Part of a small language model's weights: 12 layers.
Each number is 128 + 24 x the weight over its row's rms, rounded and kept within 0 to 255. Layers, rows and columns count from 0. Numbers have three digits each. The size before them is the row's rms in percent of the matrix's.

# down: layer 4 MLP down (transposed), 256x64, rms 0.223, rows 77-160, columns 0-31
# up: layer 4 MLP up, 256x64, rms 0.233, rows 78-161, columns 0-31
down77 095:160139133090131145121129097144137148079157140160169134130146140145139161130117128112113132075096
up78 099:164097097146099116143101126144117113130091153153115090098115132119131144078123164140077162119174
down78 097:117135122116105125120131130119146158141155157135101135156115136103122138134123100137157131124164
up79 085:146145148171118162112142145159120133118114135080110126130175112097148129102093160102127171147135
down79 090:135145140098101144154099138142144151080151086115160144109134123130140124105108140104103124091112
up80 088:073119121158135157095153106127143109149162126098102150170105158170140168096075116161092119132123
down80 092:150122121125126152163135181134122117108126141136157121130152105082168101156110116130126133166174
up81 090:149113158164104116093146110118096148188100138120108149113143175113154150091123133131091114132112
down81 090:101093104151161152159067166123174117144115105078115148148156092138093104108094114089149135142151
up82 102:143136145148095117093132147082157167137120123111111124164151122153097157120088142133124140126125
down82 107:155109124129158124114134137139132154126097127118087071076142145126109158129128125113123124133147
up83 107:080080152138091140120161146132105114143145186088135124152116129135100125086106137136119171156111
down83 102:117135106124133160179078131144116062174131153121138164102130091103135149139128113143121084136108
up84 092:128135122095132129142140114142135159096148176108099144132123174092124152123083112149119113170160
down84 094:107158125099108174100091090168132098157117145166142138091181135111169102092127151102133100124123
up85 105:096113169132105152127117148123146102096133155122139117139170124101093151124098111151092131141103
down85 108:167153126143144129113134140153112112094127148124144139104184171126112115113140128133110135083130
up86 095:087102159130139123116114146129123094132119131140150113107121156113114099118080144111096129149134
down86 092:183120159153142131153148101108105125125165152120085099117120131122169103143155087113121105118106
up87 104:117134145138123092133129117099060111170127181084154132142138112135135144105116110144139162104152
down87 107:139114123140153109138114084093147114105132122113117140146113127116144149135157094134190168167094
up88 107:159101111140097104130150141132109109149114154122122152162103147116138126097111127134101131143152
down88 114:109124107080088127180125099129113125127115134174142063127165115135138148149143127137130129154130
up89 104:130094163128144092096128138186154104099141099104123128135179154112124139120144133146100117142117
down89 106:093126130126137130111126110133091116144093136125138081086121117076129098140158120134149095073095
up90 094:110088138073136108125119141115109143135129156133147109095125116077150111129063138113090156162126
down90 094:105165135136156133136132127138149097095136088166124123130105127140138145154121147119113145127085
up91 101:114120147124131116111134118113128156143130180131154140139136134113113200131121105142150117109165
down91 102:120130156154128172155153109122115140109108156134135120100169135156138131100127151134214104125111
up92 097:092141103143147108122190121129149117124159110131135124105117133113114159098071145131094144151156
down92 099:155135112144111151109138106105110115105086159132138126121160157132142117127153106091149139151086
up93 107:081111166125131124104175120165111123121127130091144135167138106129093137146094154104145120124147
down93 105:124150141171157156132132106168176127161138135135129171124147098189067163107122092079135122160117
up94 097:158149122074096148127113108132181097140112130080138094142172127120115126141150161126111123148159
down94 096:180110145149096135160129131132094123099133108075091129112124164119109126116156100152159128122093
up95 102:121141120171133144089102106125132134158099120098125124126127171111163160096147139110124170095108
down95 101:100102133187097136108102088107105132119129126104137133043135120133085136113139133115159152117118
up96 100:089108162135117119108120196174127130152130143114165116133161103135137143118090114142124094111140
down96 098:100148119140179134096142133137134118111104090095150120119145114124080162157143132112094109135117
up97 102:111121127144145101079109142129161131132107110092162120102122160123116134117119180132110168172138
down97 110:117144144109151153141157146138084146126124137085144117111146155082128139163115097142143140105149
up98 105:148175113152129082118147116081094127119091148117172119132110156083167139134114131130125116153123
down98 106:133097163129116144110094106157127097134160134144088123097103151174126098131115090141145104140141
up99 103:114156134114123127126127123113157168089098126124121113134104152063162143144117145146115155127146
down99 104:133089111072111138138127135121097132113157150107114090085125146152133097109127126130093125112141
up100 108:123158090135111098142160183158120152096133116125140068108119128146115162121123143126150137142158
down100 104:112115136153129163126107126113103148168129148120114124152122086096135133141173149105120160091132
up101 105:118092155130076137097106149117120141142131133114119140148120134140113135101118180125114092121096
down101 105:117117131128138103145134101100119148149126102119165164117170142091127130164101120101141189124158
up102 100:132155105089151084109146138146100124156158158085112136115099144141164108089106115117112130130095
down102 104:145088128120128135130136138168132108099097154159151158107145129124090099111131077116142089157137
up103 108:091200111112114070146116169120157092124143129112155129154177114091149138132127108173145127167137
down103 105:158134113145134130110098132158106133159117123117129123071130098134110105157101111114147137109130
up104 096:141120090128164109132140123159165136116128148123148148133085150106162121112066138144110118161136
down104 097:157070155106092116119119105144117157133136131141104105128138070163117094126166173149104087116097
up105 095:093131115117133106127145124134157163169092146086116150152124145107083121097108128139080134096135
down105 096:124129136101137108162140105123135118127123164110107153129051114129132142111142125104146149148104
up106 085:139149132102082144115171127130122105108074155117117137097126096098123118127148125137117132120136
down106 084:108105138106156120129116156127122152131125122148130120183129190178139128136066112107145108141132
up107 109:144079137086095094117121148136174164108168166115078112140156153129124163071136125162129117136122
down107 101:140110174120096109140143101155128106091146104142117107125127106140092092094128113134119131124094
up108 101:113144173092153100113145097139138101110138122112102127143130117147124121120088132165108105124162
down108 112:127110107148104084129085111124124126147137154139144146138117162161142120157136136129113127072112
up109 100:101120138137146151109153109160116120089158175088132119134134162082115085108095146131126119144090
down109 097:133133104137089132116102123104140149139102114128137093151082086146131096116136140112133097149118
up110 099:136107136143094137130146168090148133138136121119141105118152096096125154106136146171132159088168
down110 103:135123146111107127124143103178095125140135109106106125104144141129075108109130121144099111102096
up111 094:109096101112142153112093150136122127161095139126143113133148195173109129133134139116148153139100
down111 092:087122137146133104149163099096176169087154130111110112109110084138112106100130147123132135080115
up112 103:118180118159094091126111120090127119141097129118113098119132134127152179091136162136129131182113
down112 104:122115140138093118128149141130137142157157109134112131169114098146085117148139116113152095122127
up113 104:139148142112129131133120105090169131168083156140135113107172143129099169115103147125105114148168
down113 099:105160086164111105107111134131139124117084163143096141141144133088139099144151099132154070114143
up114 100:137112165114136118127110135157068096141142171106094144123107115094084096126064130133126194156139
down114 098:155157108138087101137148135119087129143116126111158181149067109114121150153134123128112123127102
up115 094:118132153126128116092152162135120131119106152098100143140088133153166176127101112154124149116121
down115 100:085113161157149150142182111114155126120113124138084103149105092131117160121135103131140137123147
up116 116:105095106075116138136140160100154149116104128136105117147131172141124147121112140136119169142126
down116 111:112140088124095119153147154125124116129161093133129148153090123118122153186142126115139156157104
up117 098:099126166135138148113111147105124103176106142139151130134110157136094164135148142147139133150128
down117 102:150133140194141100094168112159162121138139079121120147145111090145127143127142112141117105132122
up118 087:074143102111131149135102135110121147142163114097085097125127100118134105128114165113123148088114
down118 089:098072161119122108154164109139151107163101170117115133158131182104103141120105114146161104142150
up119 111:144176073125114123145107138082143115136130137126133135176141143071115189088164168148141124172137
down119 113:156097138111095146122119077109118119162130155189106142096173135127097108124123141108138152111151
up120 103:155154125122095119130141155109099089128070114118122096117124141093103129134104170149115108101138
down120 106:085114137156131147115112179106167135139137097129143135119117101097130143153112116146123134156128
up121 112:095094154090137125077111159134104082138091149100068110174171126086154142097105119125131131117140
down121 094:096157107133163153099092124151101124075077123150132098116117096132113140119135115139177066135154
up122 122:108115165113111140140134114126138122092141125133157175151178139123103126154122153173107152174143
down122 114:140114149101146147125162143140149090095129127138167175134081119113093128141136089101127148094137
up123 111:149089189122114130078159122131097143115138128145092129129164148123095133138127129148136132158109
down123 092:126144094142151123073111082141108132102110107126140096125137125145139113135154119124139105140094
up124 100:129131149124117105079137108164129104127111136129152113121122163144151121124118109141108128107182
down124 103:138173114075108181131099122107079103112149104159154099132151098172114098097083118090124128137140
up125 093:123133107097081140121107138106151106172130125107103128161157079093120125138147168126114108105163
down125 089:129143123120096121117131143199080088081134123116149095110119126149116100160162160131153084143116
up126 095:110151104148133149097171142098145131130120127112173115088161144145149142122149115160133146175145
down126 096:124114117115098163148131109170147096111152125168174160133121103176122114109103141149147098153144
up127 109:137079135120106109136111162130125112141135106133136121149149146147105097146109145126081194149121
down127 112:114089108143100133137129116143155123122153112149123085180126110136149093135179091157140125148116
up128 094:086090082107109134144116145138105147113127119081144090116102137139120126123111153163089142158141
down128 096:111120116146146140153123144091139123137092099106106105138136110168076121124150080145165107150155
up129 102:141135139124127137110122152138130151144095112097149133158152118139121152110083126137083174114105
down129 103:130142106114120144083127129145099131089159184130176117130118113161127167120113094113139137114159
up130 097:138129151091122104131140168104121124100138120098154084123151165100120176147113152122156127137128
down130 101:136133159114127119151107136098122168091124156178148142120069149164129118136166120109105145152141
up131 109:135087140136117133089116117095141126160120158100112099130116143139133137071134146144128122141177
down131 109:158141135161157134114153167107128160103154120156135136102081106128132164126168115109107132148111
up132 105:145142105128122094131152158169115109098133126105075122165165108103149119128131099112117113172118
down132 101:176146156131131142143139097115153130121093098158124158094145118164080088131113130106111148136122
up133 091:135089131060114149084139122158135117175092120140107113144131143102094127139123149109084122138156
down133 091:100112121186170139179123144100164143145156135126096090146156127181138114146123087166162140151151
up134 103:117116159112127116140116146110079082123126135131151104140122125142170124096142112162091160142143
down134 102:141095152118154109120134094131134128121135115161097124145145081103105179141175086133156129124119
up135 096:149088104131156113098160108183121085089163125155101152164165151096127127139122137119133150155118
down135 097:124113163104118160152096095127155129147104112140154124142147152184164139109094143127167121105122
up136 090:103116111083146127122132150098138153107115174136113138110162158134073151132097151149133181121154
down136 087:078125097111126124105157144120100152112123149162114122112107142132120122165116121148134119090178
up137 096:143127120135096111133111172131132141133133144114180134156149151128181112109114177114120169158144
down137 096:153164098147114142109135103126073083126103123122185179102104127139129090117123132106163116119106
up138 099:144127159098116135127149157114075116128172102072160117207097126128158140130116108132146147136155
down138 097:136136124149119105126139118123126157160140146119118108117149131109113100154124125124145132111122
up139 088:120091157106159102132177103109153092104104149131131110135140101122145137090140131159101131133143
down139 085:086153103141123180098096086130122144101122146093128135121133126115086114173131170126143097084131
up140 099:132133132116153038140137127149157124165151116099091149157147100114165162135120092134102117126110
down140 097:111137128165154134120155144152131107143154119092109136099156150140148171135143134133096133128138
up141 097:156152111162127109118136117133110160131102141106159149153126120090141129133146139156136136143146
down141 099:137154122115100070101139171131126110110104191117096117131090097143154111148126135100125110105101
up142 106:123177113144092125135155118098144152178082170119146101121124145123147173089119164147142116120125
down142 110:134174158087116118109109120146188109120090166150152135150132089146147123127123080151139081155124
up143 104:123129134100135133105152133130123103123106160120139101146141184132130123104129161126163117165152
down143 106:108150101109136093136128118154114124117086161101117124117123100146155160141110132156147127123086
up144 096:126103164067110128110152120118165075109189128126115130147107094145143133126135119136088109115124
down144 094:123131144108095155090148101121086142136117122106101150161158112153156129126112124113172173108144
up145 099:112096129089127093148155149088182116121157120126151104130118145117106138142119139130109169134117
down145 094:093112155148092110135083129148144125118105136167151114175125096102102122111178108140118131151140
up146 100:128118149088121156128193170101154115128133170121127103148172136106151181106139154135076116154138
down146 101:093131091173144121135096140120165136167144073143133097144125126117134131128141122139109073164136
up147 106:085118118143145101115096107168173147166075130096139138138112120133131174138148117122127157146112
down147 098:165122120112143127109153143132104140108190108163116162083134069135154129124117119079109124156133
up148 110:094109108160145100085177102114142104164111153124142128170140118123128151137118176135132126132129
down148 110:143159098148104118101145133158095095119112111136125121127121092088144128127150078098162092138124
up149 093:173152135076125120132139104122085163101143176100149108142145158123130111123153174142124124187093
down149 095:129176135146145192151161111106147145143178147134088168103112138122114144152117122137148163119134
up150 090:167134081094125058135079172139134106128136141108131102119115139117145143130123163137084111102145
down150 094:124126170134111118146083094131093110168080128131105118120155155130134119114173144138126104145121
up151 102:079106114151101138120145156107141130126171152098133116185134101141096133120106131132089142085170
down151 096:128137075100119133102115117101078191151088115100137153142101164121125130076162114140135112130132
up152 092:109146133088132146144188110107145120150160153130139122120082163107124114087100124138118177111127
down152 096:130088117093135118157109112100155128147122080157089150133057136117133095139150119131119146100126
up153 107:129143101094103115112131150095134162155131141102067104113156131124099131109119137141128113142122
down153 105:168178083101117129102120132145111085136162160123187153121137098115148126172147134119153110152163
up154 090:126122169112098169102125163094157092138086147131114112122112126113116132103073138131069145115169
down154 090:110134133142151143151165154092126138106119093159138103141124119117087127139118163105145149072113
up155 097:107109175150116146105095144108157137163082128101136151198118157134100113146136167114113145157131
down155 098:144136161114116154123150120121095143122149080134118148168129119176080136155097126103187122124124
up156 096:110124121089111078083121138178094099122105156152134117142146168149157132152072119133114139134115
down156 092:165166138078109127169102105114122127163150118119122130143141097189096159085131127132170121099151
up157 095:129104111161075111125079149114104138154177105085125129108122145149140120124117179121110130123165
down157 091:143144144174123134116137094161104108136105111132108144128193141122162110098123126167140095153110
up158 099:110179176122103149153148129087173081137145094110099124177161121098106141116153125163124136095138
down158 100:125132158112113115143164166117112119113129134159137168121132153120107101093131160159120155095111
up159 092:127163139126116158132143112113155156134078154128142170114136105097136121101132158146123114208130
down159 089:133121159128145102114107144113139136108120109100166130122159110108141123141117132075133130162130
up160 088:098113120126070093146140130127133135110113128125105095127128158119108163112131156119154164108133
down160 092:137121167185153170209136109113117144158148095173121124150130153128111136165166150113136130121135
up161 100:136154140090150151106127173116120146124125178112096094144127136110112109087147160173081168096183